Weights of a small GPT-style language model, trained from scratch on English Wikipedia: no biases in attention or MLP, 8303 steps.
Each number is 500 + 50 x the weight over its row's rms, rounded and kept within 0 to 999. Layers, rows and columns count from 0. Numbers have three digits each. The size before them is the row's rms in percent of the matrix's.

# layer 4 attention query, 448x448, rms 0.0723, rows 60-63, columns 336-447
109:517528527480446372474566542558538441473538433446484569480461514423457498436424537461489549440472482489622479537479480533461411573410531525490484545416505437404459547433567543461357496455451466600372418528542493507497456466487382422555514521496532498495546470497469528577466543506510524440503411487519411477483427431483541497462490597426
107:478485557522517462566444502564489523486466434472478468462445526516500526463471420584604447485536482567456532456550493533514514534558557481420436490583446567546510549554595454469487518426585542506525543403469449532554472565462440440410426481457501488419567509497559513519535380439447502562499441465493623504604517501411512508589466484452
113:577621501520386594454580444494564418574466567487496495514468428427460546517433547497476551420496453466539546556484522516494440485432468470460469551533489498482436596574546554546613496513537581495487576456469454612507463459568431565536536467571459421513450505485557559535455416515466494440536462478471487585487575526532505586462432499598
106:525500470559447471577448499466579508564499531438534460529480428543568455491444517593450467475466486363531448517545506473505439523608545446566559503543495565411458469419494600474588571517525442595502523457546432506528480479511456492464529554488449505536495548600467461525453469516476446517466457526572530488529444498480496572572481468507
# layer 4 attention key, 448x448, rms 0.0717, rows 60-63, columns 336-447
106:497420495491537621452469517419466516519526573488488411605539549458543571591568417521467559519549448526448413455533430441484572432505559525413546460564493414561540433490505503477538518589512526438494525501554565442462560460484484538476566496459472450432450573496580458438541428541517476467503548551459612463446526560539461487528501521485
106:446592521533526484498652516431533445561460559536499440518512492566556529510462592393418493550464433451566449492455421430431433459490468584581541562447480503468528506448451431493515439478464482491509495501490449477580573513543575559465576435515485509563438472526463462477383570624485436473593510476489457479562493488504441470452445453481
105:454451466419477472532374487470463535473551473516543499483495442541490542457510484475401510520526538493420446456560408417547484581533524495561494450442455467475498441448536412588468489435562377487509490463547542466458556492510450459506544478524447549489485565511510375512511605499550508451479595461511531514513552483438408476500580490494
102:560475559448463557516491503463431539502540491548590517474548471533409469534399467456556480482533493490527563597489607477512525505453400567534446580469468482573599585525533457561480492440478508445529445577477502510461548449511452527478518430490462528556566524459468542473463507523500507551477472556407554556525594470497513570441529388509
# layer 4 attention value, 448x448, rms 0.0716, rows 0-24, columns 336-447
099:565473470493396561524458536477450531446463457539539477535523510471545478445523445485546554537486428413505524469516485487517453513497441528399488432488527516579500440572520491444437487532467537548543482501535553505525553467540533562549551411470514507504480499400426459543496523518470527433511553564506495383564531505444511529489432526570
092:496580505521527483500530495575516535467414615481451527473534446435510557556486507547570535546445495513458536419484499539396515485372374454491600568481433517419438483527488491421522546497483506465441481420438540542519569540491520481461536519596457517414556520464492407550479458528504455485583470506428547455589554458556457478553535477453
091:544504592592499521462563469557516545450522504506510451427437512510559386513527578435458497536455544542604504450397448467481582495548432496488515506540629459527450445512449484519418450501588490446544531541518495553481447441516551514444564457515484515541512515502463585481531473547583435470554560543432469576592495518586397541471454534536
098:487504510440437530555461458462460457508411476545550480475448580472558543499483513491517446467529514392506375514535548426579449578432513618457455509514529550568500418496573448498482528578606562550533542580496517383435582425658415446534579537490509524498486491466505459500546493517349481609508451543439486422521543563462509615451494545479
098:443421505559493385467523549542412391533438480530483580677444540526457495460505512484553537463488562520495523464381415488495571462482556447517500509524494540557499512431537513448480550482485511564493442475435530531495503495441553454392486437409381584421489575456481486483433512476545403452456553524549539516569448526456612508496526574489
101:410451590440530588577483554483487527629526509499476573517522508409546542556524472534568531481507579549465491445532542501498417548515443536494479414498495454520550557523540508479578454526536489448564413497513457522421474504489524467506506513443547459413595492444470522468392577575463512478472543504571514481393475529554479502489451455393
100:595545552502495551565497472454529444471556459525514512494579579518519460412439482570514545559520451472559508485498506494489506559507455401491453478574444595443578660435515504494585465553550550449498476517473456545424587520518486519477471525548505417498548417520576443443566445466527454422536496449460416433473480511476506442358511494439
091:525493451554552443615551482470536532465552575478577498552478519496470584517489459527512518558519532529500492580576605515488467541503576532555588456485489537504446481557483454434506561430465558477588442549554544523520353553461434546448535509494527510590525542459407533542549471490473554504608472549441417489418473539480506564445485545552
106:463529416483457394496533576501525518557408487454485467437520524521437467514522485519511439561490550498566549614515562481503435543546473402463555608477504470553425419579491471522535488509419456493549452478450574510544538432452501502415473486533563543524517565616569498504476575526569504493462449491443503429535477492521537510483528559488
106:534617436532538505443411554467524494594397463522424534539433518492597496454432492473522537497464433528460547441479492548431580551507522518452569473530482517449540453475516525522467506504579517520466515455455406573518559459531528531548555503529536495511493479549494501475419538571472525438423436489515503552535503471461436512473496512540
104:533466473444508519536519542468518507521509401498464483565350529630464410544547492453501503459536475416499552514546514462467554461451586515509449496542424488463490443546531446469522465464468469491577542579583492465537448552472488521577474542558486583488531599622383496544558538466529592402555470449477550538526479457551471536495460465536
103:436490447663558394564496484526502536568560462490528518468450526531484461398499507478445472543515510511445464511616490471479488502479402467485573564464424422429523502467423432499471535453512524423497533512515411520577463562473527430518452529473467458450427453484477497435489396441537570456463531491551483474567518476502564444524520475551
097:530542416449514545535423449576502523501556540499464469462415534530504466512420489469458491505424481551505560466504549454469464436497432470441589459491543432505522507505508503501421585478461539447515487434447523443507548451492449545552464555512459484589542571613465509458559499521473479572507448515672537513567533509489518469496522481473
102:577521590512498500424517433410537506565527501536545429465478549519459513470492574534464508517470460460592463563523469513532508491449484510483546542533421520542523460568404574521432571564560498475478563507469492469432465465545469566461588499464470502591517595538528483548582443428427579583592474615559540509500426475470515546544485469622
097:496497504542492476553500428468487483470527526509483592473552523532496405574448576492550495495584458516526516492483516491487472492456490459467519531531529436371549494500515491434547498485517511468524613472523443535459441431488483546476534565422557490503494582453500459459474543523534529521535567511532485527494457372450557429441472472444
102:469443573498510535503428543532463427510445529472518515441525470542538406446421525577468503539412518680471501546501494546529523491505488445469557486449476586531549536588567470478438493543439533526531405497412467497507538487475520543476567569541578509508538483468578487419513498421568495551501622499408550428505563514511408564490493485477
098:453508518613459528444552498510491526428492502550445474500519420442498442488506560525453556595483461515554514480568630539506498411540502479459530479450461485604606510552575407488505472442562475456518603512490523551426556586545521585492489445510552494456445426469484521555520425529538540511413622506465479618436533476437533462471521461452
104:484559511504487430491475473360494529466600491491533474534487504556500437511475539509525547531513473506560510401427478546389485442664502493490608490435517478449539484532463526483431519497494486517401461525497437514478545464443534505545550561359485422526541473485506470567482471510463463479539480416466484528446520422451562459446517436508
095:525415550516524568425472501433555522397539541462478499523485468485490421406427477523525510489499475439468451478433518521494546485521587489485488521440506471602540458540593549422516482466464586438556548436464491562477536410483489471536557452495530468605486528587490595501416500486637509538505492422648543573443492501406527398528528531451
101:436426462505450455598518472485524514554498502536555495593503562544466528533492507554455576532440550400469510543533416515472527470514493459561548434543446540518373498495432533457514457544522522537530551465520568494487495479540469515463529462381540450509406557539487515524535472474460550470450487500491563486554410568501505512490542539507
102:470464468502495501446528422494504528547446410536470452547300467463518492453584523398516514472540521540643450561549457543527414552533497507476439459526438532540513493516496472449571483516501477494578432512533547462470504491538536494519491398436577476475568481502502569532481517523422568538431536485484547532500522549485473527486541482469
098:463553495506471544519519540463483485525488543422505491539478477480395527697496503435475510490567572444543521415520489547528534547485469550515417535596549511477533404464543479499483444525554481532490433442519491427525485529524500399527491506493453503533422570540411536536599503531421421526518620517518471477458551580501530572454441516571
094:494508485491535485441429471499515460502524488548466559468440519580477450454477567391512545493477546452510519457518546487471453507517485658524467510492564492458521482565517523485641531540460537457435496510490576461499450541363603426477503384477508498535526615557535478516504470393412516540559503480601459426481467549551572489493398439573
096:555517489502607583583446495503509527515461479484467547464441571533435497562542504540501587517499496506595472511476500428554494542451480450442351489503518418585470471475435451563496431532481474478517437500578575499433448471495486490447541473515579411491526452495563576486612473557370426584473431474517496497431519445560473565444463457546
098:586469503494534505500551493409512489442508479548535546480505476518578472381422440571499450510547474495441552469521427477505601540541530457404567490493503507437601484501505459472434527514464547520533491445474459421504562544531488541587516466524506538633539433480590535524518555511488436450431471508482602544515372567504451407437459556413
# layer 4 attention output (transposed), 448x448, rms 0.07, rows 0-24, columns 336-447
100:458501476489512476490501537499485572550553564485518584466398459409502536493437517504507437522447589565513505508596452541414428463390542556575517521568442549490568466466470479479574554502458506459516478493544495499484428542405544442528393577502405483447534519482486444496555490374524483587476573496496498535515457455492479451454531435544
094:482380498502534476573557510445568502533516457585498419587520521463479408491435490558442546458594408519486466509471467496509466521540501561553465612500531478541496483453540485529443480449400496539427463521557547489487486530545518410561404498538532391565513408533485534449464559547503600537440562545597480522546476446374512595483509486413
092:528480546429521453498488489455461415486480469490564501522460548519477566394532484502472430515528509487470530546516514471396467530481519509492495426517426523538587564415436496477665622495428515589485509528576468475396560534474430470521482539488472463417557501389508476554448641494491486478515484438420542490445415601485428421524460476474
097:544392444495487467461487517523588498431537527513515472488561509490434486483471476515537563522595497555469577556439548522407477387518456444551520489456475471503526456488531534431492507408432454487438468445396513501545557470423561516458462502458396534516531537539420459351449552538629527475446596451497469464553568443599437452557487574524
100:502551459393522552450515447436491578440542574478488436521457540534454477537493550491496417504522507502536469469585429436445417574466435546524510544528499505540439507486413542508423445492561511439413537540584444407494472392586380527474512485592563564545460480501522508490525575480489559532523419399430530494500566468444491485489536437537
098:539541376512444458434493434513558477527501465539573517438473478541470543440526413467519574502508506422497499472415438511457498430543472477568501511423405494528505595550488442481382471566530446527546657530552525528585617436452459557462582476494508562470508454538534508484561510452529429426480547553405477505522532456526538506547526564506
097:467491411469408422465508510604461476499457597553484551463538464417442531578486518366523435466542403534558565478379492533460522536493464502476542460456474501518463396456529508419525504526495466510567481549441510462504494518513521526454480478487424478489560568478490518450515510450474587496475606539487542565528512492494600610575577561461
091:508553558495424546525512581507477550504518449503471564409560500459444464520512573513615476500424506474577469500513427484528565487590501504423367525509500491477537439477600488487531413484465467485419612421460496471553563535508533502444478599462471453469531464524496525461544449590506473543543453470387480555616443420446479460502436537531
105:504502499589590577596565494459469513520445511434525530548506503536531489594511579550524421585568504489388477450547486495557421498509610514464478506573520348488460461499504473522520520448551515467417493590429498453462382553560548451549453483427542476415493502533455524446591433517550486505546504474494532501523548503408403480503442456463
103:512427560413564417488543436570461363410483481516508464481458528555462525515534527497488519520516538501563461528440467503523554424464470527518423468461502436531449538484497448493536550391448544461527438522491474383426460510562471452430431569417491537558552446535527524542472440470466593501497554446558579500449570583588502419441398448495
102:561494531581536532448538538542546507499489506462549432527532559374546528499495571529499432542390593587456509528464538522521474432489457512516459427488472498502479515535586471459583427488471475497432479551546580420475515493417587434460422561350467494513539497460544586468416528524471444492471471463509530484451437557441478579451470490506
107:480527597449493538512489579465492525541437410499549519547521461487522634487503474527488377404438464402584414486501492386472518496447401561454496492519569556477464505459400511548527467552535581521596438527505441419431473496501443408512496547510519644548486582517521490540570492562444541540487501437486528468547494562468523524522489570405
104:454496514497472453564525466491507458503514545456520552425475528463589445571474476569478544498497497491506520534509462575532438558524526512495483529499453502532481618517579479464581494512454425481531474509419498523455508517509535476543538494498491528438475546457436510427461505460511525383515558489502459475530395457403434515479350585464
100:553490508483515506508530557607457541466525529511524457536607482397583462498497555562530462538482534545491535571412612484509553470533441409501537462446525478447576580499581505504486498496476427479443473515439466522594483501433520531460464465563493485402497538460438548462514503575570431500511579408524415514604436509488436454496469605420
097:505461484440500541393417548497562518564454455525446455414498500583524526447457406463431426466446487485586495456492501525471464539547501555530491500565544512584453524489564495518483580563467513526424487623595522562505546537506559433430514419515418410537498419430437517459539467588515511547455511497498527464508495555497529500490519472434
098:483604477491484458500526425515585524553522493429528505509386517504527536521525411463555435452540482435558479431468427507491491511540509540503465489574531589560509547536414422507613469453601580519527465518523447557548570478601545492471497529479478518505470463535520453551528474502419559427530510566552437603423473523544566381506430468525
098:558557552474529513519520580525520464559430460547523525572450572522460622484465497502553493485483478543494538476497434477515540488389500486575493557573494564495533486553530540584547544470491444491632461513511578531617496488481496457541518537349479387518582529499482533504503539509413592451497413450510509598456502526540470482621446462452
104:502546552446525566454566468524502519505451546488472538481591470630514513530572429534407509422479496385514416496552575502404593541500500505473514586524560526399490510478439536498448502520507587340464533532562539541499385506561519527469442481543414472526408509513533476548459454495454462551471497525532514505464517548493441509469508517430
093:559510546532547513538512504436470460460483504535511482484552544495524504582490534474510526565472580465519483516554513547456546576480494472578523427566483482506555593528429457457422516398522444574617507463603407436496564473442470480436541484485445549476523496558482455587525548554422533433559530564448507420453527501612456473528529490480
107:534570498520530488451564472566425524495511442465421513457608471527540408510569602504450429464540574489450466446514531480525442487553511549419561569486494519462546435502564599522485432548452575458449531508466505407543433478524515478526506541522594549478497547501527532464490467534552417507548552464435555547528543574411416530506529494477
101:478499479524480515462465473583503528515540460436525507505597543473461415573445487559587433489511533507426545550469545468546521421499593455543416532455421541549503514501486464500576567473454468574500473454483568611646562523549505501521484538501470614547415476472555465589476531523540452556525491466483482512463505545543489507567416501591
096:548515573487550478548502466549456571492530523555519491567540495528514453350505491462544542482476509496447506497380526570538425560515525499472579563376516412578532525521500494396479454523447543564556473474548587422480472478516499580536491489612495515518490503494519481543459535444548441515571491382438580443577498450536442428490470451477
090:464458527431548543546464505413518504537522501408467422531485443491495469550423437557495513470462545455473433494568409455594527507466561404466504461502444535524523474454495542468461400550479528588431536464496506475518458538514411484521474531435450561500510542415514521535550548550547469536400552529620555463555493514462477574537468635468
095:539476540470474544411502469561519466458439534543556475496440413563521607523485506505503440466606551479441460457462507536491488511586484510551446471488436514548517481528597520427432562517514566471565520466481527493491441468535581488393556551458522567603473512462497563440549511528486487547522590576543620517494453531483460507472500605543
096:453533463598550502533478501544443491575484497511538523508466479497458556454527461389519511550494539494521513507470518546427507505471442450519391462475478464498484509450519470563592560497485495500596499470488477504500481514399547486427414628506549503503458475355437407466515403463447524497531477597572400520399572476492497465555468445568